Weights of a small GPT-style language model, trained from scratch on English Wikipedia.
Architecture: RMSNorm before each block, no biases in attention or MLP, tied embeddings.
Training: a variant of Muon for these matrices, 149M tokens, 10064 steps.
Each number is 500 + 25 x the weight over its row's rms, rounded and kept within 0 to 999. Layers, rows and columns count from 0. Numbers have three digits each. The size before them is the row's rms in percent of the matrix's.

# layer 6 MLP down (transposed), 512x128, rms 0.0756, rows 58-112, columns 0-127
100:482480473468466510475505465476516485503517523538480477511541509510492448499480540523522506472474534505523512524507530475509480471500538518471462520473473500479463506520511497505504500535503503463530507502482488543472510491531529534545497528501492499531483547539456541471497508484475522479459491522498473511531549519515475482513487483557538496484506457476561498497480450487489514493509
087:507531518460514520543510492489526493526489504512535496517487468480484532492530515497500513418500465472503531529482502528516533520501554465513457507479503510488519500523486523486508503516507499495512509502482514536480478494496490446509529515443517473519484545514534509525530507565432474477501481479507526514473528478506479485424517517506528501527495492510486468489479505510491528453508
096:458494469470506496518440490458488526507494541469452529505502567520483501504482498536503502520489497488514465523477534494515473469491489515491498492512540499498507468479541480478500571502502489509474528500500471452479502465491513476519483487482469540584546491528469474489466496494521497513499527511492491480541491487461505468511452519462501498490500493507492493497484514545474503489524
104:527461498509524495506500501541462515461489479506514487519488517531485484515494514525559509514476530530497491466469531532498498498536480463530477464486484513544509541508486505541505529506513512481488521438489493534509506527501530490496474480498506477522487487436475513451479502497512545514461523491487547433508460536495489503485503480487496461462517502476534505525549481473493504532478
094:518497512524490526547522453485489487461536514544477492537526525535466473467485492471487474457508495495467525517509497511483506489517476520492477480481505537479488510471483522474526531466475521487499519499512496525436529483521487505509538486541483490514474542492531558464552479504510522552489481457481550479468492453514513500497474508498466484499520508508514541500511482475517475508467
095:527471481526482510470515464493521464482507534507494441484494484505518483498531474528562479495504485533483494477496522536540497493472460492518469490495526477509493522485490468496466485478497485497470542535524489483466503459530513523534504482496511497550481488489482556502541517499539527482482513495555513539495491525464518560477480496525494502545549527505479467490515494518548518504510
102:479461505439484474509544502512508512491530529518520510521459527480551523512493505520531518499512517500492484490535516514502511441497472516530492507496471556512498552458484487505478473476509508493518525500455492523509503524468502484520519501559531495511502510455519484479526505481501453525496464549552484523526489472534466525511512514522492513477482514497491484518522466456554493457497
102:541489534489470500481479447498497530506463468464453505526460504489474488503452496510542513456472494487496495481466501501478518474563498492466532502522526498498530464504522468472492520446531555506452489512524485470539523523474503507530516465477481526482513541527482453524514519499530512521483518492529493488474481508501493503498497503479500533502456502527463510469510495501522446494500
092:527518488515481494482483521546498487460503486521524471541524515484527504495562456519482505494513515569489521505523519512483524481440506486506469517527491498473512483446520462486546444516459526520477467521490517533495496496541517526492502522500491500522482509525530511485559510511505499506477504506486495509537497506518511533530449516462459516548467526482516463511492489517535489483484
101:515428476538490482525503501475493485498520500529487500535456510493468479518496430488503533488491539484486526511519539497493524492501501519457498509524553464537506569526489464501493539506495528499522532515511492502503488457515503533515502526496497507473514479504497518447509479476504537475528530506510472512489483520429481466495480525450484469510519516527500525535471471491497487512474
095:576459504501552452495451483524515494507475456474520492545543493504495473496512488540464493492497531494493512475446472486522490492551466502453480494467500522486494516533504481507489510527505518538504505498498477546555505498514477489482499490481504528522505477449485490505550479485475532474497462511487541512468532501498513475492515515510487527515444483495499528506491493536532495490478
093:509480508493520499498511498508472500494492536530492514463456495520511459509504465470494479515543531498495526483481530464488459518505472485504495488493501522491475495521506464505459519470501529515493497494492536511471443526477523514531488492465530524517510487539494554519554473454461459506520486480523482464435498524478523528522499495505531527502502568474496524469504523555496518464481
098:504485502460519495522501482532490458519523486467479467489517525476545499491500477481532530507509509491545530500509483467493504493505491506486444529445516509513472500503523471474455501479465486515506472531505548493480510493486538515495502472504436516527451497548495516506494546499514499468525512505524510539512504511504533516507463553500520551503504532472511498511544502472535549450524
097:498444520483474478474538524505505484504465490523481529487448486474541463496539518495496510526473495555480532508509537525491503521505530476475520522521482540474501487490467485511550479449513491480511526496475505519528484484528460536505488510521528533490523437492506489503485537491496499511492504535494534465510526500464484536504525530467470499547503521482441493499473486494503469527462
104:511465502474506510506498506464512546477487487500511477484493527496526484484521521489517488534474525521486520480481517510463493493511502502505520529479499467537508538528491484521536541517536452519445529491532543522479521539528470464518516471523490527503455481541482495474467520462493548507515466528466531458531474500464500465482493523480549467487504498504542478524473504512527543475483
113:477477508490510517502543493523482489491517538484505508506535485501487498511500496533519505478508492542483491470485540436522527506468480524532520484471491478578469490456493511505539468500517533558504476489536471491497470528473536506563506522512514517535526496488468482481506522504467484535497518498496547554472545514491520478503473488506482482481519513516540513471474488526512508472459
093:516508462488525476519498522533512486491500508529523465489508493549511474524569461496450469519512509521520527489464519502487495492506523553488517515493511543478495536536488490472480538505473474483502483517485531471478463481527546494517519542517459499497521513533442523507479496506456507507509461507549518446489468541530491524486519527517506540487517509505530482475501491517516536528502
104:425540512493496476503482544485498464524509490500520517529518510524497502494527484456514505488517490505482543589521487496486458480508480465474477498499486552499493495579473506476510484534507471518537500478535504487483489482534492518500524498491485487477485526526521557514490494496485485507512459488526453491534510503530491490481476502515522519524492503496520521484474546493534550465500
103:510504519486533492505506447550535528494545440493491487492440504496482473519499476455521498500469494512514487485511522551530558512480518504467464504503554460522482526507502501465494549436521513508502511468517502513469551495501500470510488497484494525511506478507519490483530516549483481460476512519469485495486477543524479513504493513527526467494472486517503482493496495472478487455467
114:500470511522527529496481475500492536468454473470521466505508471531515491498463507538483529495510513485483467512483501513526459509533548477545511522575480475475534464481483483511516520500512525491483509504507513478499491515484483526530496490495498525517520494515458468488476508506530467503474477517541499540506470513438494472480564530468481542483451537484491503546504514523513497510532
106:507508516534458500487497471521492548504528535477516502502502481481518538507524541523561472464474542519476465500499523451497510487482504506500511526520492462531510477495487509508506519499547498470524485486471489508504521499467508516508497461514474491538500524522505450507516536513476479549571503492529497500528465497475485497518492492463503512467467537501414500512540499534506536508493
095:514472500514438460529495473506505489526480501458511533515484544474490502495550523463490500507464449520540479476495470519522487497474565500512477504486526481512538456535465477494483532517513514515495515481464503550523499437530526497486516509436473531467502499497519503535487483500461521517472488518510475525463498466517532489508502535510504485499480509501511542510513511537521517497506
099:495493522491455464488489588464488503463516450531517480518477508477481473489489469513490522474491503496491506479491546533515512479498471449512486491486512489509498524507521487497556557553518512481482533533475453532518522501505499482531529473480454505464502457470503494519502509510508508502500500513487519455521504474524481507488538540525491489493506491522511499467518494564541470500489
100:482539489499508493466504503500526527477493504488521515500460485518554501520497505475494517532488552514477522482549456466504503487483493550503513485484470507500503563523501520536486502495529554528530534501477516473521519542562498528540459468459513508501490486499457496485516483478481464488478490450541508480503527499492490544524528464463478491546504492491504523513504524473467515515487
089:508503516480518497482516483474493554506511497524481477487548500504470505452502477503541505519472502510466500532468486464498514443485448503512504494505494523506503477466496493478468448519520514480450504434520491522538492539512468532457489486479516544491463529489494482501534487475460495513516523473461517494519477480465532471532540522508444497496492463486475476502453500509518513494480
091:507457488513456463551489483515469485505534464549502478495478534482529505530486490492485523494504488517548490491497532518516493432502507486485528509517484515507529520510507479525512501520499518519519530513519483532475511498504487548499502512526520518435480513528570521506507495454494465521507521508496502470546515517505584486515529505455527505493466523487509541495528463501487506519485
110:547490490524504477514527490532474479505503500461458508493492542525523500525513492486564496499493463496509532554445543483533538530474474527493493446482518485546498456470491517501473507515521507474521512490513527510476482495496510487483472454504491498509521445497510499496473520490497538507485442479506535514487504503495498443523495449522513489494481444523534482528464484497507480495512
103:497493454486486482542509492474531520501505517481471527493502513496522516504512468513492466493489483551510464489465483509488520533472528486447493484498476507475504484515466498535474496518502533482559486509470510504506517469458521479490481512499494531511462457528490500522526493515511521465451535475511514496475542464501499477487477520491531495492431446500531495492470466502437493563478
100:471484477488533487497508454515517474513525548470494529485477505478500488513532500477518488496524486529484532500534496492518514494431537509491504500539525538523478561509508515533506504529503505509483515495478517440529483503558523529481541489534548518557471510544477509507493539475463535496467494498496533499547511464465500517523540505503487516486495496486536488472481525499527493530494
105:463496477509463471543509498509541563529538520524496498520496517497547510509488547471561514509500478479470477489498491491508459483495516486431466521494518508492497494510514539465508481491455487524492531566493495488537522510489475526493471496503508498446503483526529513481493497481509481505540490491520510511490519499483508509486460450516553474500513491466533484504516479519548481456484
095:508520512453525519468522509520493530512513524540451473556505506520486483447471471504503511509454451504478497525526489495482555462501504525479515544537474511467490490464514502479541489453500472488555465520511481534537527494483500496504507511494523498476489466473513492488540526493480461455499532466543507506456482514509489494500513495477496539481483509516469511545527521482520513505494
108:505542481530541492499498531477526479545478531483502492484493496535536480504539463489476468537489484485497478513473518516490480470487488484525472509487482553513509448499534517489514532510512483458512516545472529510498456491498509477451540471562527507484474534503480462528500489513495483530481517526528514505491492464513526509515497503524511513510465494556474480535435504472530480483526
109:528540522495511484494502540473478469513496509501494542505502511503511480503500460445534508454505519497546499511475541516515520486504515526474496513508503525479473517526469473509548472498539531522484480552560531531468481468503537511511518503457505504527441547521507493492485496488543520499485558517513505490525527521498511518515533477497459524482520514466517525515480532445479515519496
113:478495491532489488475468463473507502452445476478534494510496510523500483483471454541506525492500465466512506500486484462508451490515508477476537519471479500489460464516492527492478482509475495492500491482517453519518574501482453465524504431488460476521511511508523498508483459500525525484513531495491489445482486498461487458478511465496503493530493493501499473531486501477459475479535
102:465487497467535503489479443495512503466513504510534488501503520502510530511520470498479483466512511489512515529504527475461514448501504518595511551502496507511510542511549498529444492514492545516498487482494488509519482491505566539500496479508494492528501518554503504491540514477494490531543532478446497501505476503458501518517488496506522520492523526467492506522528467506540519498537
092:540482465510483519500526505511484502514497508482530512485478466508510494486507531482516536534474531475463580489520522520484487481484519496542501520498504514437515491556466528546447472519475508502481479506490540500483493484500539501515502482476494513476479505522467531489519524485505478537480501490520464513509473498502479558548488475512493523475484527509481517423532472508533481521481
100:474521510530521488508544466530487524467523525486517477492522489500526480498479519533489508534516535534526535509497496507457486500510476528513451495503508530505471487485500467496512514491499502494537513540497462482502476514486456509443475471530506483460515528462535483489504459485471479507525520504495548480455528479483492543485450539504515478519437515520495480513468545530482489550516
108:444480524490489473536519501465516481504508501498503542479543476470520455490495509524475496516508536476489508526498485492506490548487499484518537511493499518519478510532545510509487491463476484499493477474503540497447528495504520556460502478546468528491481491544466480516492516460510525521559452494460479461516493552517487504452517479497506501489478509469518497513533459516519470482469
104:531532499500472481496539493467498499461483520459493498510485515509513515501490466510525514497466458563467515534480485473470510479472500511499503510515526469479455513460496503496490490482469509483455528473550478484528515492491446513509493487480454504517528509497496503499488487497493519498493470428496559515532454496488452490470493515494532490565478511474554499504476511495531482466480
094:534473497481496509492498470515489531526555506510497509501487514494477490521546483520434491484514483484463484512531497505526542531535521525440516504512492486542497467522482469503490503541528472506514443470500537492468504520518538516486503473493496502499498501533542475520528517502523518520468517492540479512491511541513482501469539478479447488453504494520504480454477460552492475513464
124:553563480518506512498484523483498483510558533517480492502485502482467495491511500495528489493504449488493495494507496486503515503508493481522543502496497532490480491495536503530463461484510485518499518492497478523492561548497497512544536521490478462513554521454513476493494533496488495469480527519512504462529527494469512474549492521478484514483519472468451481514534475546452542522552
093:481523502515502471454489535481473462554520499492499517529491540498502494509551479494425529516489467493510523475515536542453511528533456489443499507488516505469483509486523508478508501496497493533518529479530491534521425513541489506500525492534486509471482530492532499452523474498477505478524547506526517528501508499516485506502488500506478547549499531503538472510498504498516485502516
090:518483476484494481518518440475489500513507512486512547489504543510484521471472470462510508506454432490557490503497499487546497473488464492447486533498501490511505499462497450465566536485558491524487476495542468514514474509507519513477457479458501506524532466508477508506497502534509536448513495499539495525489503502530474500478508502494499541490522512502521478480527491515484498521476
095:517522498468475487511515462505495507495468540469424487508510470500525481529500498486521517522493540506494504461478511498499464494478488489545499515533484522544484542505493484522508567525477510502496523500489447464518483495511481454493464485499458528550480496468527521485537485516501496495453479483530511436481469476507522495534487537480498511540468507508477539515514508497510477470538
093:489451511499569503445515481521518493487508456489489497496490486540480493461512526462502487526506518515496467494457486474492528499469486499546484496512526470490509509510515462514526535539527469425462478484499511514516491504491532522484473531508530530490471522487505480550523506522513542473488510543464512476532524484499528518520483551503494534501477483490457494507501523533448492494511
098:489505517455485477467459490534514522504514475535435463511491518477466446508492509544433502465478520499504460488485561469446521447498546506479490510485524509489505554494518502481490538503503480451512477502509495524499523475488494532473526469514504507511510487499472503496471478491493448508509523498496507506508475528502499462476448466470502474475496482516500506512490478522470505503470
082:484512499543538509473493568490483492501536507553515495503535483550480533494489500467490482526509501488475531491533482504531458451518463518481525463476521503493488482548462517533502517509510531469501490503493470492503452493531454522514576516533516495481486484487551522498493509481517508523519514502506482501527500510482547521517474473526437482484515469484480518489519501506505488524532
102:554535468483502527551476497510502487491498493470458499530472511539514468504527523538524459489471466512563512481517514558552482489491503497495504521548498510456495446543539529528443488483525490467483508510477502542510536502515522492502480544499477493511475497513510512485468504521506493460497485483531498491521504472507511535523474509507513538510482487461461503499514457490489512498482
097:542519459548501484485543460458486459482522506495496491489459494512526494487496459514496517521462496498512507531519541514535498491540485506507508520507500498559461510454491494507500554510494531526501499506527496530510524446509510511473511495512510483498568480529520512477491464456493494474497475481484505473513500520465479462482527443483495504516508488436519501475517496459541485530523
102:466538514470551482480480532552511482533482481513522488473484525479500468498511503529522491513499516494499524535530490518533485526534510459515527521493478521435494543545539562487485490503468479521489504504519543537486500496541486500500517492546514521503499534520515489490500555483518533479507535473485523500517510449508500541505495522463538489472475524496518497463490529461528501503480
108:504437501459526519543533461500500465482536495477475484481514523474503468499514487492520510544476482459502492527514518481527511508487529488479497503525507488469479500514498508456520517499484503548554485570509487499523476481526484515486477434513447515548490484436501480479529516498483506438480444478500501520519479483477504482494486501501484529502515536480496503491519501491539514523494
102:515501522531469494517543450516526507505543500500494520503497502470511508505527517491523515506481527567513492518519505461529495494514503514457475493524500482489471501505471496496555510511453533541490510468518487511498499509503484496505464459510471549504502518529464494483561493541454503470511507520509485433474431522482507498506486472536494490525484517525527463486495465440514500491482
093:509472483493524471477462548492476487521517504547481498559477508507456541497485481515529517477513492502461483495459487513488506531512505472503478456481534484493537504573525550465505561502501468503542496532526494491493498476482517509511465505495504543454517515564543513539474503538517517489482525516496472485489510499517501490487506503506476500521466498525479525530476521466520505485474
104:488539444513452483499527516520499535536541491548475495537525511522532503520523498459512493531511504470483535494533508509500535492486496483443486532497504475504458545540494511479476520497481503525528521471536527525509515542553490510478470504458508527514489500488459513519504503478451466540527468524500480489535504502496530493477473495467496485511518506495512507494461510519457529513546
099:456537499503499489509487506517482510503493505492554508502495513492523521503533476472518514493505492513511503513508497482551507511547489527480581492532448501510497469514502483505504470521495511502489477458506463517539468456472540526527478501468480482515515495473508454494536501481500487529536476510506459515497569540457518503523507505459509520519505426497515543499499531465515535493491
# layer 6 MLP up, 512x128, rms 0.152, rows 59-112, columns 0-127
099:491443512548532473473498502495476509477491483470487503512479499484490483511492480500454513561511551489498459522522518504500498498510465522494482499524487531486468513502522469505544496464480520493504509469541484506506469536466529496501484499536474508506528482494529512445489491425531470528511463482491465477530534513502528516539515504507512490450487521502535546500503488466493523565510
101:502503456468475534503450539525487488476486507534461511496541517470467498505528486454469510487508537545499520536524471493471525506525535526518550549491479502549482496478533478485537504509485512491501501462494490469525525498510513458494470481493492475506512499504477519498537479490490459517589464512519521492496494499504548503478470495475533464498489522467489526522533479522498512502500
098:447546511533476479478556518467554477507482517520526552427560536488494511502487477477533500473523508476505505538527476493504477536500472486470487500515417542464486501491456510494500494501485520488501538497492491497483464481517503489496527497511475517515515480491518479484512486485503503458526469532515505498465524500517537474490509522474520521504454482525509494520474527505490507477515
098:496519490504525475524483528510532508530505483487506535509535441458517548518462496487463454547493535501516517520486504561506504499497526495500517545523506535482548487510440489480503521514521523466500548481502513529497489514456541501499540477480518511467430502489455506513510482507522504530494500502481452496476489504530491508478507464495508497515520528459491503460551516500478505501502
089:489456504499522509479499525458510514526440535474505482511536465504475486491535481510467466522486525469468515540531439493474469503466567509516527520503451491504492488462472527482496505497507499504486527521476523516503493503512498515495513541478520517486459503519509475528497461516493525504536484499486494476493507507514505455486480518522470488528442482515485470527480537528482480480424
100:486495479493510520451471487492548475495474523467503503495481494502487521454529520463513510460532447475502487477449487520476527531514471519504483512489507505536505492519480488509492506537554477551555478490529498494542477507479517509489532501481507505532485532541479496502499489486483480470506467461545503495492508479477450477488557471482457540481517530524458492513464523467508505486497
097:454493459471487527471468495496493515485543535550503546499488532486507539509509525474512528532505524465546506493578497504464502487512509508503483509455503461527502521543481483515484507480485497573509503536487496500487527501535494498489503506484521499479542456462503505556482461513494505521501483488471497527533496491520469522516507484499459458499470451496474522478504510527475512515506
098:499533496512537521500505485507525516506479484496547488470451512484484560508486497496523515527492486540507482459470505496514527468467525486528495506497511510492546518528492498521426537490545503485530518550532493524504525537502509484471517526478493485538458445519545508465485438525480482496511533462489514518528489521479495508469533504478520496518507481511502500491461547468498525512507
100:534460514454475563530517454526487574479497486461545465526503488502499520487457518525476494490496525495484476542485472493524501502502528532513499475509512482538524518477551513477489470479501498516490473488491499476481533487476460511439512483488515477560493514519520479507489486520490478495502505489486458495484503487531505463489517427522504499498510506549498492490537524461497508512488
091:510473512499525522495559487492478546502483475546515492525483507496505473540485498486520535521510545477466507508536529474552519513510520536500533520527493472515532508433501475511488520479477454500504442474493506485481457532510535519503478492505503512460461494534488535489473541510471466482525538474478477509522460497473471496515529531509496437506489510470480493500526510513514513498518
096:512495497506549484487505461470504517542493513495547464513568514506495480482509524506531489527517472467527475442494495513478521486509556533486486506484502492491493479483464491472502531511536440499490490489524510500501420488512516472485509505487512533459535539488494472503494508508524532539477523538481502496521516500494483537480491490511512477471507545550547488492472522501482523548496
094:518518455455525493547518489474474507493474498533554459504471473543500491533551539521515535501541501473487502492526504503549513479493503505471529511522463502513508485495464497454456531474504517531515443500498522522500510489479515538509497474532516492489530512496515501468500467524489524500548528512512508497491453500480552439472522475474502522492479453493495525513495476502515511526488
096:516455475486533490549471475509491488523477496502537464510510505499509495473476494530543551524507463483504515495507520502519518488494451507512509471461454503546452526532547459500456491549532463507535496519519498514518482517479507498486525445521475482454489513491505556523536491483514474485485507475498482506474466481518466461465514484496502501461514493483475498511483481477497520448508
102:517549515498511487510515535542541447539469470475507519495558455503514504438527538468482532481501493546500496539497479490538516517500506483483485516492497525512487489496518516501502523498470523506539496473503460476481433474457533501509519515509515476506525484461465508534509527528484485462494454504488507529468514468498494470483496492519488515432497490499481494511505446501500480511484
108:482485478501510518497499483544513501504487552484525485453481491525476501526532508507471500493532480501507503534541491500481538531499516502484482464459533462544476514496504475498507473493477524449529480500531490485491483490526479549508478527502500473473564514434514512474508556541509487481550535522539502556503487487484517500510475486542478496447514532466475515494503487490510484488485
094:512491481492503506504490513517529485526461533466506477504512480484493502524500506493449500500457489506508456507577477508517514496479512510489461484508528459526513488496515514519491486495476506533454521524485504489525512456469450536491533539480456527488499480517544479527479522524539529491496503534509481520498512508493510491492523458489525519478544474531566509496496554509442448482513
107:504529547510528506537497523491526499507511467547495454475530525480530476491495512503497515472489506465497486496496529537516473499482516503527499486524529509498485524546485511534522494510463521478513511472507519516497524517531477519464539532494451488527505569479513490512482464519487465551522521524457512510521520485540499495524550492492531469513519480512512552444486543538454492514504
100:510532514493477494492478517550537497575461486492473511526459533511546517505502492513444515487493545488474492489536471510541523514502512478470494519515514533523496488490471460529469503533514480483498479529463500473470461550509530532506496504492481533503488476466485464489507498520512449502479487469494461495488539484520499500515496511472493501510510566541472540524520519493498507462517
105:536480478471504517469529513517543495503507559530523487497455521476472522517522527492456457513521490513523533516491493491485512515482564484447529510510503502493457522528494495502514509531492524500502470526512521484486455467512508505491458494492517551505545540495557474490447515492504519510513463501500490473463501501465517522534489509543501489487477483516524527534458514457473516485478
093:494527493493485505516513475550542469527493520426527560495478532470496511499475483456502472529503456489513444529510505531527453520538505503511514475512522480461506507486516449504477473475505478510505532461477520522509496488474516467507526483491508522478476524481535436515515505534505504509471505513465487499454535466488503467529487502478533526506531508539495478511480509507472520507494
098:460522447500535552526544500498486446506483540523515478457488488484499493483529510483477454488514502494513544550461474500498492525497494492523516457513524507472501509499442501485488484501521491523478523523518517483512490502495524500504511493509504512504512558489493468540518497521518486474523534466492548498489524479463504517490517505481435505436528504481498508492483480471483435517538
095:477467537535498508542526470498464483484522491481522477511491544528482469505525542519504471471524499538477497553483489457515510537483496553460519528470507458520488526507528505468546496510452487471479463530521510513517500553460486503478499492478503462530484529490495467515478464472509535499468493467515510525461485520512511556518483511461513477512487518499493503518530514509498532515480
093:496439494480482495514503503515505505494456501489503539494512457495483430533493522502502482513495506517505522476527552465471513519448518509510533501572466487528486519476481470485493519489473483485518493464478525500497474493508527493540469514495521500430469521543512486515522473493542529520487489483540478482497509523520530512447517471488544499515488516543496479493493524474453522499505
092:550450494518528509532510523474458463496496491474502473508498490485533475500491518513522518565478481502463520445470493518504528525503556519475499510515489483482467513554487467526545518489499470485502495521507470473477479486550513487476492508523515488488498480561497490521488522546523484476465503485511528517514502498536501533462477478558491476497520489511483540539477461502488483502526
097:467528477503509534509540504491514482509516509461510548503539484499530468521556489512576508487494503516514508500568497517480547517525461508521513479495525526489478462506536545505519485520533476510489514533492514480528463511500499481520481491494458476531488545520491532496441509507505469464480487493491501523477498518500491494465436519528508471501484520480491494536480522460468471519494
102:535477464493544485474509482493512462490533516513503516503510507497484480490530498530481522545514519523508493501550510519480508524492480527478481557490522427473486512510483482467496530538514521479531496493481482494490508552486507481510521486506492484527493506558499483517463491515501492488547513510520480524535522492524509540503525468482543541527483525479531523509521422496462458534468
104:488549526471500486493539513538480521459490514482514492524484461465483491553478525493502533494521483450450485468480476540546495478500512507575519488483519470517493508503511494462520531465496455489452516465515483519530488534478494501522537479515500476501515550478501488520511514469485471520501472536486514539494515532462472520496510479483463528542496512513491498492473528495523522476495
101:493482517494502511512513531540492492491483499500477521481455493496467490509485518484496498458463482518496470484493526451511468533554481510509478478491532513524481511480496493504506561451501466519500489539519474503480532532493481473470483566488499461561505498497468493507443517531536535488516509499471516497502478500504520518503468512496495484515452514547534549483523496429489494471512
104:509527461463506541504509476523483508512465521491508461494480478482499491487488533517466548477510484501496534516441430527530483481490462506486517483539497502486507474439508503505488466487506481503534525523542498491525484513506535563514469545454497482506484534501486510530512523510513513470509489509525549483488542506521539538453529527505484503490539486493473488526477479482501484477514
099:495550489506518489478494491501499499452468513498500458525480518463521516492460506503476467474526512515520513453478503515434468481443517515510500524473487501547482468504513467477482452525499498530480479457521465477499500498555538510472562465514496517546509500489493526532470488491519500509497512501460514498537509502487508489476519508494493480542500497476512502487493489466442454466535
110:517472524503471497529528535501511445466523500512504563470531489538488500493533525486497546505493500492494501490516469547447463462504489511538494500466451504474522456485464499525455509467471495512529548491483512503514523495479548486493515479458508486547490537488478504473522477475495484509538481481514491509467518487493535520499478503511520549493445496525509506540479521480518485509515
105:460515498519515490489491478457489496471477495426560489510485467469511546457496505502482497514460479515490521489519500544499533506509503462497498561510515476506526508481464546445484465507508528494522499475509552506535501481469518510490503531500497486550533515492485451508495477535504508534492540530504465536501481492519461536502500522539491528508522489493513466519533517503477483523486
102:525495482502515536485474462470515512522488512478485546508523525527544494516521471497491525439510486482554496465498508499499506510466477472500516531453456511492529466512500515484520499465487533457535513444540513518519537494528521518488489498504509469480480483474501519495520460517511478473503553490511491532507494474464516460504534545510526476484526446537499487516469539476488519535492
102:494490483480508499477506565512502459557468519550501528467480484502473468509510534495503474557531518492474472513515492500514507473461455513511547498503491464527516481449494493496497498527569463479479509484529482496493488519513498506502539540487524467529480500486462474512500503513500465434481469499494488527486525494544546493511501541484507514502529489536498490484489497522538534498482
095:515498488496500466532506493456515491488499521548470484498470513526523480506484516488462515474516489510525465489484542536493504560515492520526519525489504520511496528496482441477516551529542477504498506512505466538459460493508548528499491489500526493489451486495480558530479470523476487512522507523466484526470543488536518452492499503485537500522469499518504484433456507496508515480475
100:466488484492510505483477519508516505457433516519506507505539496499501499496490467506496487512511535520494464519534505474498477480491501469494495477517509488505514549537486538502523516520491495554510540549502522481492491501531488494480515517553526457482541481428476539482525513479507510501537491477463456514512474459469466503506536517528494463458518514494489500462469470472521481449471
100:503517526504519535516525499519486481505529493525558534495513497496514526513523525492519493535507461512494504488561502481441526509527477507508492512500399489515514522468513495468526448473534515563519513476464526502495522509498501490534480493501508556487497458499521494485518544493539508492461462511539499541471509485486504515515487505505490500500513519523498516509511550512530472537510
101:492486508494455500516508500508499501511467502517518479471563509551520532492510524507485532503496510485477496478509475474502473512511560483491533509473494545505503481524496528525476517491529520496536474499497512528497453503486485471535505526478528516526542476462505490521469460492542510521559509443460434489467489477497488495510501474483500479500449543530491529512480535526472496544506
099:509472500512518423516491525470456462514489504480507521516507507496509535471493492497519510515504485533505506526504468533493507484529464515548523492471530481475518474467502501542510495507490539508471540482502492493534494520465495457481505507509520457520526511519492488524484474476501441498556464522494516536454450475520497449490502536503512524497427533500508473547496507499509496525502
111:492502487542545503487503522492495499452509521519517495474487521502538512487529490508475496485489498522468478511568497513518509526512475499523557488427493510522476504464510477473516488474558527499522508473461517493556501519506480550514516463528483530507490524509570503481486531501504508496516550520497534493551498477541473467478529497485505505488542471531513525518486483481482483504505
106:485496527454520499445506481509521476488498492509503505511472479503495551504493514486508454488529492490494514511494485498478516509511524540497489468525476498453470473452422507557484524486498493490512535473527496498487499530510517480481487512488564452494469509539510535484560487511510499466520523471518510469527492529540496464477505492525529440497506511483504523460490528509464536512503
102:503512569494495521475515482514543534540514466495520541498501470491538437492462510484471467495508508500481548498516519497467521558506494488549546488482520483504505491516521534468511502522465488451499514507459513511519468518521486498468505517514520506528476579508480477523530522491470485462528491470490476516473471490485519469494519542491456505517499461467514492483505500494489504493502
100:520514486479488494557561509473437535503487523525536501486490546466502471488512489494514547454527474504498503483523519529527525528499474529494519455498511487499477457470487468476514460470533539501485490516500494487506457495531522512480582532511489509515524472524488478509477529500492514516511506450477481508543508487504514517504529501519465491488518476483493503546513513484482448502495
093:479513494493474495523458519445501512486483539500537505493512469470487478469518466505487505513499468529462508485532481516523491500483500507483499538467480518527498536480490518464481552471497511496511533537478469467478471513480482505509514487509495444533536467534485549489491563482537508540531482472546512520480510541452533482482535489496481454467484507506514522480485523515541506511495
101:466504467528493492504582487508543486500491456512507502515547491512520534520470512516523512539517536504475507484526508497539514514525517490524534460540503479498496492498503506493454484504478497490518559531508448514504479502537519504500496514502471537540536516489439489495496482541510520512550463486515505481470478478497498524457503504494479444515494538466473524480492497477479517473539
093:479505510464467504549508505508527506520460518499520484476522497501487471503485478504500532444476457495509505520503522497474486519526524521478511510515510480457480509486526516511459488485513477461501511534537519473488494498498560529543475519458502514486489508449445437491498516508471471526550493520472501488480498493514459510462469509514479480499475491513496441496494572511508518512452
084:471506517505535527454551495516506492504533531527500492493507492460506491520493508493490531515476484502484514511519470491492520540491508463496523492448480463487499518479528477445544495446488516499570479450492472433475455502507471477485544457489498481531523500496473489473503509466508474500462509504513500488506468500498539440530527521490519507492506514559506510506494516477489472488484
093:500461476487574495509509497547505521500511478496498487511469516501495463506492510480474473466523519513459525519482540532470482502489521474471518512484488511459504529508554519488528496524514491478519516444483446464533498550500472484524492492525478479501463522505509530476473536509494500492505552529521535515486497513480536536472474527528521503483515523525500504495535490523510452511567
097:499516510486488497490505507435498501488500533555485496537497494506494495447558488446512505486488527510522513504497517490541500528474527489483520511459485438505495454495497478519528501499536512487500488475524461495500444511509532445514459507523517492455480468506532492517470486491489477526489496480497483517487492561484487479501554498539515500518462486538472478475549478510492543497499
096:519516441448531516492504494485465539501476544522503489514532475509483547495505484486455498472548488473500511486506465500482526489495501543488545510514483536477525514529493506506535508533461521454495488462517507463543505544489502478518510491494531478512444514533477465502510530539459508543501496510493489472489482515547486447490492488495487513457474484491468487511488523514474533529493
105:523468510506495531495491496478480487499514460515520500473514473478463457473472493482450532484512485478515504524484516504519513519485469454559462504490541499497515463471495480492540502476475513502526469464459454469482520530503535458481547501480486555494497491501524529488503513511497454487516496490506470499502543477474444514504438496550523472526512501474502486479500511462479522529488
095:496499493469447510541520503461453499510473505488495531497501529474498544484510500503476509523524489481502508474522507468489521505460508517475504566531524506533490479436456499463510458458498495518492524512470538485493504527530507537490496475533535487495519500509431466480506501513518473521499489477550484526544470533522463500493510516481501459494551476506541506478504506482532521500498
105:526472501553468488420523541501435547513515470527530525476502501493535497529528469494508545490505490488506471512485494508495519528505484512508522452476468487524498474518508477459498477562517509519489502515482505500475495478556546549494526499520529523487509500516511504501482482513457492498462532482448509494518477484500480525489498506502484505502547480515473514487522529472495543498472
104:479529466517525482507455548496474474563549480536525507481489494442521485494480510457513533496544501484543483499505539498509505538502505515519455530512514473508459525501473518529459506465509490512481524503452487506472508506494480461527496499514471494482476460529540453518463484499520504484522501507490489484460468492514513531489450472543510483498504525499463553500496506489515518488497